Each number is 128 + 24 x the weight over its row's rms, rounded and kept within 0 to 255. Layers, rows and columns count from 0. Numbers have three digits each. The size before them is the row's rms in percent of the matrix's.

# layer 2 MLP down (transposed), 320x128, rms 0.148, rows 30-63, columns 64-127
097:113116136167121153115166158127078163169151142170154134107183128083090117159115129127139091092107119153110135128141135134150119137124100125168133119113139133116141128171148170147130113131144101
109:115164147137135102148136121094133170142133120184118149178166142108138139126157167140083132120134122115138094159147163123117126148091140149162162202114072138143125116155117119133127174141095119
096:116140138161131155143091100095116131157087153109159114139129164101101158127114092129115194152138114166104130159117137106122142095135130125125078111106138118114102076111142157142116194118117151
096:139136100146096094084122121118106148115159122130119154125100154105143092164126161137154131166128161101137102095118137108088127145102146102133145151105125105140165124129137153115120116105161166
110:139113092085142132140139121105140120156179128137096127091132135130119157110172119096126132178113144135135170125101119164066119150128151106122159116158106173175161124102079129166163136110126104
105:161117120160175100115142155130132075109123127152130151096143098100127133123152181169119121114109155145138099089091132111090104177162084147152148126112140148125137161144169155137175154131129169
113:110093133105115074150085137128139137117138136113107162138154124101117110109094129083101155177123124130152142093120073156119167139104134149094112130138150120129150108118121114133114130121135154
100:186131111155104131105180149141170146108132136152144110113140121069094088156143144120100128118114165102083112125115133107096139137154132127158110152127127118130128139173144146158126126149113124
102:163102135114119124141130107120161114106133104140126119085116141160125145104113163128109156117171100107152127149147113111123161141163116121169108143150119090118151085137119123147152117101114118
104:138093152123174151118133139115100106135121124134145104186143123165162093133090111157141118158115146145158142144123151172164127091129150082104114189092123093109132106135124134113122130112188084
083:138124136146084131122123098183104137168112167147110106152169108115064184123118119105155086162109108118129147126091141159063143103145082108142116107113119101151110112154112159119129138134116128
100:085117098095134117107143106137136167121153110102136093133131115132136100133111113120115135154090118085140121144142108155178164097124133140126149114165143116140134126125111115123118144106127099
099:125140151092133132143122133153130120146132129137123132118145106163132178114139111157126170133142104115082150112119130143167124123109162093103082124113132117122100120138118114107131145137187123
100:097110122121092184129169109162076138150137116115125138095149104144147090096103133150121112101157164087113139127112118108168095153159160133123095139137116093146167145161141110130128105106178122
101:131118109105106104148120131079131108082081103137137152135131125116175095130164138081162102126111143112146096152137105104155157130148152113137134177134125159127192157113143117155133112129131106
112:089097155116156150165101117146136154127130107131123108102084129110148163100152085128143084164163087091105132152129070098120121091153100139135155134159136132113140119092093143143122120171121139
106:093126153128127129125136111108096112146116118121115145111185110118127106095123128118144147118171145154104131145113132123142146094091133100124108143147115148139108145101129156151135102121125081
103:087082162111129146072107108181135097152150108098130141182146118102090130129120161101125126121107138186143110117149165150128133110133140106103191134145123121112105116152111163162090145113115110
094:149125128136174124114070106087123121129128119147155134124174123119139172118104159117145110131113093160157132168145116149155114140090142157096165136124137164105140100100127147149106197125120152
097:125135139130100118125081138129122091127116086147154104117156112162117057152141126115105126127085142150109127085177141138154139132138172121091118105118126132122124140151167143133132120117087132
093:106111084124146156146124141130142149175099141132108175092117136140077113086110133145091104152110111126080110134119135128104133161121133163136100130089155158155078122061129140119153114149165149
103:117119103129154105123120087160151113109155173079132082119109068102124124157101149065114145104153165137170144141130123123116141103136156128106149105128183164091127124111102148096121140140085135
101:183119107056146126119137131175137106130143119144137139150118136121147138120137085129123155167134106110128130163182153132111161124142106113122132123151089148121135104162165079107146124119178115
100:168127129101119081176130146126114144125170129151119107097124137144110132086158118079111172126135126162126161139145118114140137156148135109087098130130109136143107111098105123123099092176110110
099:074116108146118122119172143149103110178123145131130122125127109137165102118116114131139165135107137145087134113096152118145148108136139133102116133116163092138150144094140088150116064135194088
105:137121115129115140141127136166152129081112153138102057110119112118178140136174160126125115148118136166148152153110116136168125142119163122145134122121132134130161181145126133172139161087134154
091:136140119104165118148118127120103121156167112029091059112125114127131114155131119157099134161133162092148120123133124148117150118095124111137106151148141144096133134128140134145152132145136138
101:134155110101139129121122125107145123132150085125150102133140092099107138129111126106165122147156112073164119122123127135109180130139108130182109154135081173135125121118160119133140118109127163
092:091122126110098175129119107114132144136151116108111126156081131120117124114123106161133096129159145085134106096144177137163158136117112156119107127152115112108107133138136121119087150118077125
089:103149161116171137133107152150116104170094116116105161129118106153104070142109144140122143127097126144121139127093117160112134148133155107180109132065169098139133111157154102111107147119101191
105:125125157124136123144126148086107123097171136169087096110076131126168090120131130163134113133130165136083108128121103102086152093148116114155128144152136124142094150147156115122105159128115164
100:156154111145065122093131109117102093115132132150164136171116053126141084132130110109096126153126106110128128168139099132144118107117131115144109158114148122136110115084133084172127112136146137
102:103104122112134115114133135143071127111130143104132118129124162131109123139082094106135112113168131103178130093095099159144133088171148121142104162136163091142176115112110155058145091087108140
105:128136141099121100119138141177108110111149131151102124117108182138074141146117144146122117158148126170159087102168105121112140168119153143119133126106149141116128113115114118099146118117129139
# layer 2 MLP gate, 320x128, rms 0.174, rows 31-63, columns 64-127
094:134121125186141150149135141166147117130119105105173135129096155143138122142105129198132166138129171103117113110124152127105132109104148137114091125124119123126136136129105173141156106084158156
102:101105118142092154190109137154097135198122122119134151140164092128101145110148133104116150117088123147109128158075099112081143123126117146158092150143145151124146149120132159157115167129131166
099:134137092157129124143093116138124121144170087145125121156168114146122137094144160119096125132145134105173115127143092134091143138081148140168114130097104124096144128110140132115118140110121134
095:139112122118109170121131151151104137141155124108136130119103143149139139101121110176129163135108168135138106122136070136094105086108115107137135161106114102108096100147143114147115125121115170
108:125102115121123112095089134119120120144134103145128089119135118117138125137116066105108119135140110195123095122143096108156130130171166139164094135129157096124127118151108161078056123127113105
099:076102150146140094149111111158099152110115144169111127106130162119116115131068157077174119159172108097126109110148140128135090139102130130102096143108164138161091112146120090129100123135137172
106:123129159119161152134140150138127152113087140148093129163133133142154135126101131140109132111137130135181110108171097141085163060135088103114105151086126132133115145115172126112134132143164085
103:181107125117106154134151132065119139119141180122150105127116151101106112149125082143106088125112177173107129163154139111126156141114149132110154127151124187124102130108124124156085155142135142
100:145135137107155119169132115118107177092130127113128101136164152119159137160123170111149086137148092162132139120108127147128147130154130118144182137124138136108056169132127097074141126164106138
096:138125130117146126156134156123129143129142087114149151100115105126142124175143143137130167097105148107147095158131195088145130131102135154136130158082085140153125074124124089124106117146070122
103:105085097087109112104121126113136146141154117127112125112145116126145133085103163125164158143167092179119092132173108106148155085119155113093104108123153107119153176103083129078113144094131148
103:114097135119165141147130150167177109116134148095137111144089133181108113163092108188105157184129156052144166122130149173115120114153135109143131115168126111158118135113118128151074154138160126
101:123124135176154116128157122129106146127084148149132114085136134097155132100152124124148135114112123120175152129139128100162177155104095117105158168079132159155118112066143081156097122106089167
087:143080145101177107101151095185116150093119180111149141124151110115119121103157107152120111121161118134168120162140094156086144119110115130127131126125114117120102111132151085117072177159118125
109:131138122078154120099106083132100185116128152087149137065140136162108119122098126136113155102087159141131136097070126106102144118114104125146148138128075110147084118098149112157142097143099135
097:120164146103109152147149099133071144124098117108129160141145140091141145164160126124137109157113128149120125183142113171149144126103138140160154133100101171119125110115145133133169125153131143
107:104103144187152136168121161138089123131124132150102129108099173158189136126139143099126138147156140115141142133095054146173112095134150100142105109132168111123113101161103128156116131133133142
096:165172102102159117120119093123106123156113139102134137096114181141112143116127106137095108118123113097133113156124095109150145113122063123094146102179118132158147104133125142144112153099153112
098:151147147103144138139139142171138120143107123131106121111127088090112089101121099128111135122106113135074113152126090142132130135133144133121109166158134119119105084134115102156153105141172161
095:141103069146156088113117138133143123087121114140111103083116131113103093141123114141062099122107163141135105155134114091161151156117144125118127132124092151144113119112175123135111095113118077
097:138149117094149139109142162130140112136142113122117162127087129126170083155121131141119132094134131110142145152144154132078064168111109113135115168156154114126159096134100154121147118127125137
099:138115130108130137112161121160097135116134161115127110129131110163149099113137113138175124132124118130116150141112120121109168106138129127136172130147151126108113102162164139074131124150142156
100:100138133126131143094149139121140091176132129108112119151119143132116085142115143124179105121138163130113108098147157135134102103098127144123182092131128144121139100103161130113134170067126170
098:097117096091135096133158118125153135130135171113139146141130116147103145108113112142115138145070102140122118144112144149158145100143107135097136123176150123121095116152162081158126156144133157
094:099125122137183135168162115059098120156126142147093092153161155136106139112126096103202140120164128138104111143136112150139098138108113125121150141154147153093135092140126126101131156129172102
095:108125159106123177122133141144163137146114104151159140082118135105152085101132120133162146084167108115139156072123093113123123114103146128147150149077117100128103139139140112088091162122103109
100:148109143102118114159094135144195127164114137148141107119139093136136150129113131117157126159161110126131113096189143168118157117138154077128100154153127133097125128154113131126167092102164103
102:060116131135104152135135124106140099136109098074128171153130113113122140102130124103157148111146108097121109068114134132120130127115114146111117130119116095124091069148155099140138159125103140
111:112096091152146152076101169135138154146119159116161132092100142153105114135135125139116185093143173079082119111101162136136123122176143096129126115126112109147094138130137118166102152138194131
098:138144118097129148116131096095150134121155124136121131105162121149150108167145159118159145150122157099107151113163095130108131097130122129132132109103085143181096146117109099137101145125150152
104:077090130076134124128152136134175138129111141169111143118153164143128120082108134146136128153091149131109133117159119107112144147155118126139113142134098117138115136139155132147114131132152142
105:139165120133142141119101119155126106123203117160130125128110155109141137181109122128135157105128104098098145155123102149121115149125115116154149135124132100075110107166075132118126096154145158
099:154122162112143147121098125109125084148150125134143071119105138154105093099130142116144126120138151131099135102112099161129141118130163161168089163140152078144092141105155105101163134136115142
# layer 2 MLP up, 320x128, rms 0.165, rows 31-63, columns 64-127
111:123164095105116106158144141101120173148116086140119153163187140124137116141161173191086124116113168119136135131140146136114111136111144137137170197131078115157131164116115124117140139139114135
108:148134130124100139131146158142088118152115163129138155157148128135094127158174097163123124112103131099155145146148137100107120083123099160165074165145103142146103139098081131167129132136180150
095:135141105105113139171126126199111117150160136155148107132160112130171086126148135114157116160150085093127120071114129110141129138096160116129091165095136087139111108125123168103185090127167122
111:150130109142120149177138126138122109131151117107122162105097145129121141139140116132142149159094132126158126141131134148088093175153152074125160169176168122124175103114110115200136148120124150
108:141138098172148144137147106136121071140114152118100114102130121151122123114114105121157098148133170113179099053132116140142087124112092139108108122132152146153145120173168168150142141082166161
105:106083114117136107137127131156188119109128113139132108141101081122140118119113116086125136142143091140168131105096098119096148122148154151114170074162139138123153115106119106100116102104128154
097:152132135103113141077157161146133144107110093162158137118112139151161090108125108148151089149118147128111089127139106097132186086137129117102120123130133094134109154125159070138107161149115138
097:101144096137137109129104149148124124133146166110084129137165142128100113159150119114080163135167088181135106108128095156142114141118181127131116122154113092175118147093127143121125150125172104
096:164124138089102095081171135120121130160109122155121158159157146171117115160116138126144143137123127132156129128197100148152135127110142143153131148134118127149121107153159123088151152132143106
111:147130125141101136107117129156133157099128113132126138096139154109132130093089129103122157132146156074157110144106162142120145092157111110124085113124145120144129148087108111121088164073119128
101:124096125073120112159114160101144136139155082100140112150119108114127092112122112175123107126123125119120128148113076121121147178150129122154103131116120117094168156119106112113130139141044112
092:124088151117168133121104127150188124110137163149103115124103107109119118095123060200064134122123132103122113128105161114110101145143136140142116101149141155115130105133165151164102116153129115
100:073125148097143156144117109142127118110117146139127105130114144128167075143129125142145096177149164153121158111140101132134139115163133176126169170095133081110139149124140090122153108099133123
101:078159121085090151138118130109128093099131105107149142135110143101159143157113138120136119150098125119122077134121132156137118127127177168158159154115074119121141119119096098161175094147115126
105:085105135126139122144157133110145139148144108116133136093154116106142134115153120123106126142094092122102096125115161047117126123180138136129108116143152165114134159106089103161109127171120137
097:135127127120165126125153123150116092125113131194116140140171125168105135167176130135118107105154111110120108113105122110076159135132161109133146085117170136117129140113100141150078098151145132
103:156172143098153128107164082104143138092139103094132170117131136107123163127127117132129124114094142141151138132114122121114170125169115100110188095099094173130161126160158123104110129126130126
096:136113142115141130169170158111135148109115146109145133168142129132169147110117117143145141111138109177156205134112108145133112153120139117141115088144103103129082167156090119153122139150190099
095:147114110128112115167079125109129132164119160122140143143115163141137125158159169135158131123093122141156133061185157141160133132101118110124117071131137128132150123146108135128095105137138128
094:137135126095133116156142124127143160132129137068108131160147127165188144068107182127112123120079088181129123116121129123123139135153138141110148163161106182093131131128096122100127160108096159
094:140136123126115138143103107126169144141161195089117129124126109103160110144120137061116160126094133128169087127099149073135091099137136086088120152143131105152126109123147117128130111125119126
102:134148119122105125135138127152112126138102127157136095136159138114122152091150147150136084134145078153123157100107139141109099140110135153112099149161154155093113078136118166114116158140172144
098:167160112115132128141132114100090147070141127174102105116097131133150133144120111102095116107093140132129103118104104143118124109151118167118138169145109091144109134164094122121125103146188147
102:135117137104169168117125126111143143056156145121103147106128130112131106135120128112146124119087161118114120130117142195117119149113155106161190089158149148120148152180107140170128116146159119
099:115112105134091095160108110116129101142109088120128129076132099121121123110174172137116132167163147154124113141136139090159142132132133153135156135098078136154164166129134147155156141138132094
099:125111143158120153103078122156118110113084172115146122129109098133078125125095115099168109113127166152121152087147088163128103133153133105137091091121126104108140117138167158144098140135140120
100:113132097102098118121107133110144091145110170181110102128094101132164107130093117133119117118088074138095092140119139125116087130136107098151109116092105144133103122119150142138145110137091122
101:114148157137096128109141166106132077133131045144138150139117159130136135105165120123127119120123160081135143132091182110139143105094148120126141105091097143141075092118171154109164112153129100
100:100166164099068127105112117160102119115114126152084121159128132131139105106135136137121111179128126154169148122105161141129113121034159133130124112107139147137117112151156151143094141150148158
106:124140134121093117158119138105106127129095126148138122145082115094092145151160095160131094097129128141128105144121165146132114113148103111139153181139125160110154168100119144129143114117045111
099:134128138163092115112122152141134044071090130097143176129142118110105135099156113100089131144131151088086109133160160123186135122120125127136096128132178104164131124138118131175092162112134098
104:106150132152121092155151099084139171103099145153127103125154167145115136172151092140151105105111145167162137115138150096131137123123148136142152134107100119144129147105160106105116103157163116
102:118143173123088063103081113126080120134156079169130127125108141146161091126069147147127150147138132126153130146136108088162141111112187136107127144086150128139102176113124141121157108116136126